Weights of a small GPT-style language model, trained from scratch on English Wikipedia: width 128, vocabulary 5056.
Each number is 128 + 32 x the weight over its row's rms, rounded and kept within 0 to 255. Layers, rows and columns count from 0. Numbers have three digits each. The size before them is the row's rms in percent of the matrix's.

# gate: layer 2 MLP gate, 384x128, rms 0.0824, rows 217-233, columns 0-127
# up: layer 2 MLP up, 384x128, rms 0.083, rows 217-232, columns 0-127
# down: layer 2 MLP down (transposed), 384x128, rms 0.0829, rows 217-232, columns 0-127
gate217 106:166152132073164128188127144104178114080167146169100098185115087139147112067104146075079110132166133163125119127130144053156071128121136112120089119143103099184123103135144045156108119076143095152148161151182067086173140116074130138116065084118170124094109155081106139097147101135113113163135165065117139096141098152089166115089141131088101175140140132145061114127144113170156083143126
up217 105:164107104183113149104138144127068152123139101117145084141188127131173163158167129133116161110161106137122134163162096146139160158143099182138109060141119155092137120099159196146128126136057146099113096107131126199121117060157150126145178145101109150118141165150131150101147121152143124051139089154140123134107142101118083215210129185099138080094110093097106178130062111077090184104120
down217 102:129168137070171199137085135151110096101129128141114132143147085159140131108108115108140140186127154106109146149121091112112102172159186121068086120089076131113098171094105168123112174114146092180136145098141059092113167236157118118124136126117164079144077142138083080151136078105157108196111117095176131135105143051157152171114099086104151134160117085110110098114114146106140053130126
gate218 110:174137153118095129118115088173142121084093184158164113149156084114106149123133154153143107142101159108159148044143177125108058165212126069147131168100085140110156136139152112086190150204115141098082132116094127097146155107137175132120135119187161106177151118111114097132173096152122124087116174159105146161127166103104148073141102125072110158109155139153155190201110150139130149163069
up218 103:130164161141187116153103152113067193198086120104113151132167143141098152178131097132163148112131133120161167151083144156133225128080111156170085092144158140135130129160104117170137151122159140087134168156090121156099096212134134194059133096114103175125119161090119133108114198142121136135095160127108149125127096112109123176098149114153147076129086123072078183105108171071108148097128
down218 104:116100137123207130169143090141146165105096081168131116136138165137134120128186112079171163119135150110111097125157124092165112153133052106063127141137141183089138158164155154167053132125135137160136119079108154079078113102143159126176158142115149192120151087122146106105197107164126133109151133119123124113121147125060135153163087159153131119175181167134073047166119162128129077118209
gate219 098:135092121114162175124128081097055156137059085130085110130112138124098143126199170154167078153092090193126135134181117151139078141112162098116108164078157114158145132153166147107172133113088125198151084053079114103171094107158107147098128159137123114144103118128134152182076180171068124098111150095108119122179160194120121160180129136116145153169118089127111163107120174133170103147130
up219 106:109152100140123163189108170141125205105166126121171121142099130131193058102135065152179135105138168080150149136080163082135133149155095171146087167095064116085119097141122165142113114080178113150105190171146123117140166156121169150167180145101148153152152135123142148093109102182089136144107079134145167143143045112101172101117148135156157116089162160146165069116142120115074139087109
down219 109:138151114089140181181157135100159153191177053096073132150148125171080119120111133127046091152080122165121095123160120119124101200150078114084094128136120135094125096100101122127146114096113104124112136200147144121086167128190138112142134100112123112174095124094112163100150110145155127066151068128150121120224160129084170120113088123097065123069181153132097118128139142110093149111163
gate220 091:127118139119098071184094167166166108147147133132154165145147165122105138090087166108164085128148122192178150113160158141148131147176106188151126134145080094185159102169169146071130111109197078133147179085094144080136101143064069136121112154166107152120102115165102166115158130132104122122090159208151119136106178142114174156100152092114084199067119139150140109089169106152135127143102
up220 088:127111141142148126079136132135133156157091110165128081103108061072151119083184085132117158170061125105184123161201128157097095134164166101146113103119108182104072102092119125165133147097074190126118104095150121118121106149140224179169107147130206099126140144127163163142100065168180167140161135088149162149138108110114138189130157116133164096145149174097099146174112133098126147125154
down220 095:132100110118118104111169145117153128155069150061156121081119161186137111137092166078152117123118183134069122111194137125165152207117107175094090112081172107132167136174079098186123060095134132135172132212124131159124152115096138129112116140102082140120117099158075130122175113137138089182135133181119129159188136146165113148144113172124184098151105115104112140111127136191162129105200
gate221 101:076117112118125084127128091131090125155178132156117126135077141187099143108111096118124127123107117206144098111080155097102138118053078177097141137110179068130112128129121115113039187095119106141134150096126097132129080162251080161126151098048110103138135122140112152144140175126082104103101100122122170147185092157096078121108100098134132117163130141145144173164120109128148110110077
up221 111:114115122102183166065032096159110138122097112140142093131141172039128103172122121161095096126171115104166089119103219108151157129158154160131120104106176125192101191134139131192144097133144142141199168133140162135132146075127161135141110113134112160122092149058128118106090141120091141093116149103098104163101101104090072110154133198103112110134107120135121216148133127124097138105136
down221 108:101131088126148135060090142145087160132121106122069106169156189118090100138138199147058099133181177193137103135080141116123177139114148154116138105139107143178113142122155101131191142156126126144144116127096106082188127113101143168134097151144134215100156142096133124153160135131065117196097138117137082189110072131064120161117096182183134074149154145125158129155115122139090177103116
gate222 104:131161121109141146165164152142092132111204127052069111119129131088133166140152113148108129116119131146128094101122085110148113080043070123000126134165119175140096077125145119096121088133106150128116136177132108154135090162120116130138153134097144111156127147136093150130149109127124176062096143117134173100074178125202147102127124201104092122112166089130105115113170109096043139124120
up222 102:100098153127118127099129139084125155126104145161163153111137171123138121181091143096126124115175116107140120150090146119204113131204070155144117121108192078160127131180113110122201171208189121092074130118104121099150101124102128127158167118107159114062143137124137150180099067178132120081173153140113132142161162124134051130139064100090161114147108137086185120126145151188094123087092
down222 104:125128120121138177138126113145123142149145106174109155121122139122085137095147182176165156125154129141155110102056130106112118146050131099129140165163097094152096139156160123095124081152174138128113111139086126077107085099149139143152064113139147178176148148115130170120136154068096163120114118148125128186143078090183129082180111094094074174119111166122086121141092135187003073087137
gate223 098:073196115163127129094141104177201142075088116096113080174089118106123123173132093116152155100107132143149174119113098122127116115121111114134071110095107138061168086117076099112166104175078176150152156146099154167103121099086097133105130181194173113129151135139098136174081173075133096136153123153078191097139116125075081109112090134089123143125140159116179113177076122146084167127151
up223 088:086133083122171129152158146109157074092133141095118118162104095146139082138079087126103160137137031164131101074101076105086105120102112118119128093102126116129191142152178120119114140167082127169116184229139150118119113075079074120113106182138129125171167122149102143130116163141164123134136084163088154142111137138043108133132117087093069113127128147111147113159110127171079169111200
down223 097:124075138093092139176128167163109091174118144117116131100149136184147135091134188151079141094152135173126054132133142128155152182122166091049046138147142098174113098170125116196143133092139116082094105082127128122151135124098174122143147141073151106144135159179160111126151063147116149168086180153168077150098174108169156142061191109132123119151102099140092121101175111122137147167131
gate224 091:094109136113148096127119137151193105139143092115098146211188173147195129126102126152156152093186068125135081114149092125057117120121075079109144111142146143179131125125205081128170097160106113128103116111101133133079138164149069097075125176128116187098162138107141102108114114164126131114146118168142138139081157117107143193016130105118175123133138169118109119086116156148133084157138
up224 094:127127125112166097110102145113115056127173137167182086128157160042146154168103050169082160111128120092142105136107098168072089101085066130101165109106106091126141112105135122105092137151133113142114077118129079133086115122148073124056151156155141134138170107097146110093093154069117105128124096195113064152105150145136155082143136155105127104144171131204114137150119119136051092137174
down224 098:082085106153129138166130119086123122182125116121126144106202139147143167082114169139164093117112084090172116092176120107129138138152104075080105153117082165125133165113180155104081111148152075130104137156213116151107104120184088166110110095145161170111176092104198091170176113186097157123118107114165161131107144099141138120139142061110127184104116148025139158090148126104155141119131
gate225 107:083094123083179124128128065122195119097110112133173142150111153094122152163080140107101133173135114111086101095134150104136191045133083104163105080125124139123087165087143102118132127190112125129143147120170139113170070099076150114157101099175080180177147145107158149108104112064122134134113101104102172179112171194107089169101116144081163175165144110135115111132145098097117214107141
up225 114:143115103187131142083094103133168116100101138079139158099175152086112156144093134089085163187178142171126121115128180151173077084108138131141142111173139105092164073107109111169120076147165102124192118097104167162096122115163094145070074121095189087168103160157120118165097157113149108180072196151140123119092097138162089136101146144086120123106153160158127178050094152115124105129105
down225 100:086098085087184109125116142136143122162151075175137136124121159113164142096087149079168076134096125079139099134171152161122102149136078100108073162138143133168170150134056113143175174137142183141090026185140091100136196149143154113084130064163157148146154141109164096124146131156112133054176150145134073135128113158157130090140100145125127120108155171173097139060120137115107123098150
gate226 103:142117158138146096098130169117152140136139129161154088108129077128137144173066067096129120120139146079125160126164140082141121166181110141134122137077142142127087144191143174155171069078157096111223085116082078120109127178176096173146107105124110097142097166123118131088108114098075178127116147126113152102125101086138163161075149157075122144100070157149195110138157170077147190163121
up226 099:151161145124156063125124095162132144157104147103115144123109135136154148124091094118128134122078171155147152063142167125166129132163178113104153091011164174177162157148121079149159145157104143201100126122113136109097149130082169153158137119145151202123163151036151110064175078109105129160114104074164139118157153146112148105112119128148107112125117158194168103118155062092113119116159
down226 099:105184089105136110133132063148121148090109075109129159133134098115070145128139147078151166145122142116124093102150092048170161097099182086150127149141200071164152107080168093118126151119115163100109145165103096116142162158135168136096191136155107098139117069151137174163147042080155151155139170171132065151133145108186144155119075132105102085131176171130115153132134145173125152166160
gate227 102:118229135112110127083178139126102161146160130097154166087091121088151128113094132138121143124065130114201169181064136069167108062103119114109146141127114147155147143092092145140182167120187180137162132142163124103125145146120142136125137123151168146099088171110139113118108150077099073168091135138048093133100174146159098127094149165111115064164140119141120158170080180076162133148159
up227 090:131166090080112122103080152116158130118103163082108087150115141107172104168131145105125136126079134139115139044161219122100100151120166163150127036081047151130150124115124112100165150130114116086137118172149099124105158141165116140122134074145150159142195096127160143064104146146135106178093091149104152116139072121093058139172126132121137162129129097144105127138169185114049089115084
down227 103:142140138068127167105142114119055139108117108144151115132108114101127086168068068141099099109135078141145142152068108085103106102044152093153112080094079131119171110117127136173118119155140119115174098101184150080103134143127120167116105111057109130115171142070122143120139130150191095100176111179081163131068086122103104066131070101136125122111172075166119150149118068125074144165149
gate228 108:080177123197118097160144131161124138109116172100142144195095114135123134114121072072157150089140159090139146125107116136141087159080110150117129098112129112044153082198127114131115144143144147105146148180136093152091158113117068127131133147152044098034117105130091113151125125150164143119132094178127167169056057136148161130120128205090115126141139138135174156098109157111142091152181
up228 104:144172145115145101133184137113134134143151086114115092118063103141116088070104140160177114083115160112106193110103153146114094124146146084178126134178104115171093142137102136107102138143140221099229190132130126137115087072189113177135162119159101076110095112146097189111147144067123096141153136087127130147171184131128133140119120116087141107133097118150126187087169103115051140109152
down228 105:089076128074104128078107111116083100132117128157100093105136123142114126126118100129094140172118133118121107130118154170100153119178160113117170102056138154118117106137115107125127152194140130066107089134100203122107087115116169101101080138148208123182103181121110148173142131157119081117143099083135123129191169135063081088154096079126136140119091152206136037162091105082095091105136
gate229 118:137068088098151125173136134098092032117070166057166211119160137187112149104061127129101131138127081140137078107201073115143103098183111089132127098188182139108122096129117142117117097092146069140158089147131095146108205128129141130096155134092150096153127111116135141147120163136116127153123088127083119174093088118127105155080109167155158163121094103095154119093120094105139114094101
up229 108:188098073115137124149185075140109074133111150063149155144144146126116147142065078100137093113153161140168137129168089092116130132189154114136125078161167149120092138109132167121131120077176120074186037137105101162102139111131080129124165103060114092137202099123195108126136104117135147147113059133136152101071089137115123192137073140141115175118121114148092158110107093111135131093099
down229 110:180128132126155145115134090170145148145085124125134076187108092087122109104133111151117126170140221116158148130154110064099135167098155155095247162107075087109124127138139137116173165118177173092115079113094125160090115108136125085117158129052160144139117124158162118115122109085125149087103087122145133051116119164125096145131101150151065132094146129136168189106147087086086139087112
gate230 090:123130157104160108142089122112131128099134084160084163159149120072094117145091176136136153171153106106142159086162163159143093144118135139129144139139162087175151130159175172148082085113151167122167146143146049122162078112173118097094152173064133171104167122172153152084160131082081141177101060116117195120097148123164145175101117148159159102091108154091091141054133180165150139094080
up230 101:119089084187057108179133089112113186166108115145133214132110111083150131104058092102148123181125059114166172090124127165080148121125120118174159077106159122123159157142069113180102110142118163145086133176132148120077140207086161146151127073132129125160091178123091152158115146105139124164126127118122158177159097108169143097138145115129065140165098115121173117145170115160117174133152
down230 102:099119100160102104093132158164117150180080076175155201104100135154154112157098109099105121108135117123169112065144138112101159137110160137229159155087134117093115106142099166130098127139086115139139100166106158175105151144148178155078143122153120082144041108175131105132175080137125142197107122169069110122145081111085135077118139190154132158132101082103155165100161173130092163157112
gate231 086:101113118120170111074115162127128123150103141158078181128137129132133139171102087084042113126100180145072099069147114070142146115117136125153097126135096138055061099110121081129139112129104094126125068094152096103101148144119151141187093076120127134154145143122197106169150129139083104208132178095108126154101171155098119197080164141136088116131192141106135085122119116092142122133204
up231 085:091160122205163146098130115132080127096150121108158114115140085122149153118105140137131100100097106141223121125160186152143149179143123132077181094117159165081196123131141179126098112075182084124115163213111213135168135196140144178073126193142127075111153155135100126131145146110112140127099144177146117126127102136157104139132111105109089121144128126143103117154183181099135138165068
down231 095:142164097123120103066120178110146136132120181102149122126169109124125240107189078066159141131133105101154160085091165063118086134159126070111120125090150072173126102109128119076101153141114077125155136051191131127132120163146098110071104166130112131100126128049097128124134154148172100108095129148092138058117131110115088121114093145161088111108146171144144103111087080128142163159145
gate232 096:064083073148134103126140150106191072079097104167147163162144082112133131145129127101124143119093131140131111133141124136126206168117167097153145236129083129072074119111122087093181123081121085117080107182138078164127185158117143101120122098135161108149090108145173156137184088158117114129121173134120077119083119113113158135120124134153059139069181085148141173103088134131133112095122
up232 093:125066089097169159137136088134227108133064133224183150129151132147117072089131126116114086104147109078149123143151137138159142154105163106145122175155115130095126104095059127132144114108088161127098152188122143156122182086139130120129171140166151156116147122129217120102146121150141074060158165084144158153140133135139078183119145134141074133125135056115147164176097096128138131096140
down232 094:177140170119130105157111166136126147081207124044135149134127081080128157147154118185118185159124150084119085117068107096114133055128144142151106149105132171151109120095187147160138134152132165086153114111053120167131131170075125186150093094144066087134131159102163131118158109105127168175144103133153072090138152177128138114110086114125196143116135137115147123076114140183092182133094
gate233 099:104117082135143115130127094070121172146127059090096174183164129173132175149146193156134105066104165151123174149118160120084101169133081112143163137138164085116161173136105088039115147110103127187131122090158174095179166104132155095078151167120103113130098110120119144179119156138067081120104135120107103128160176205125135120132162097104159093119112081171152170116128182145157100131127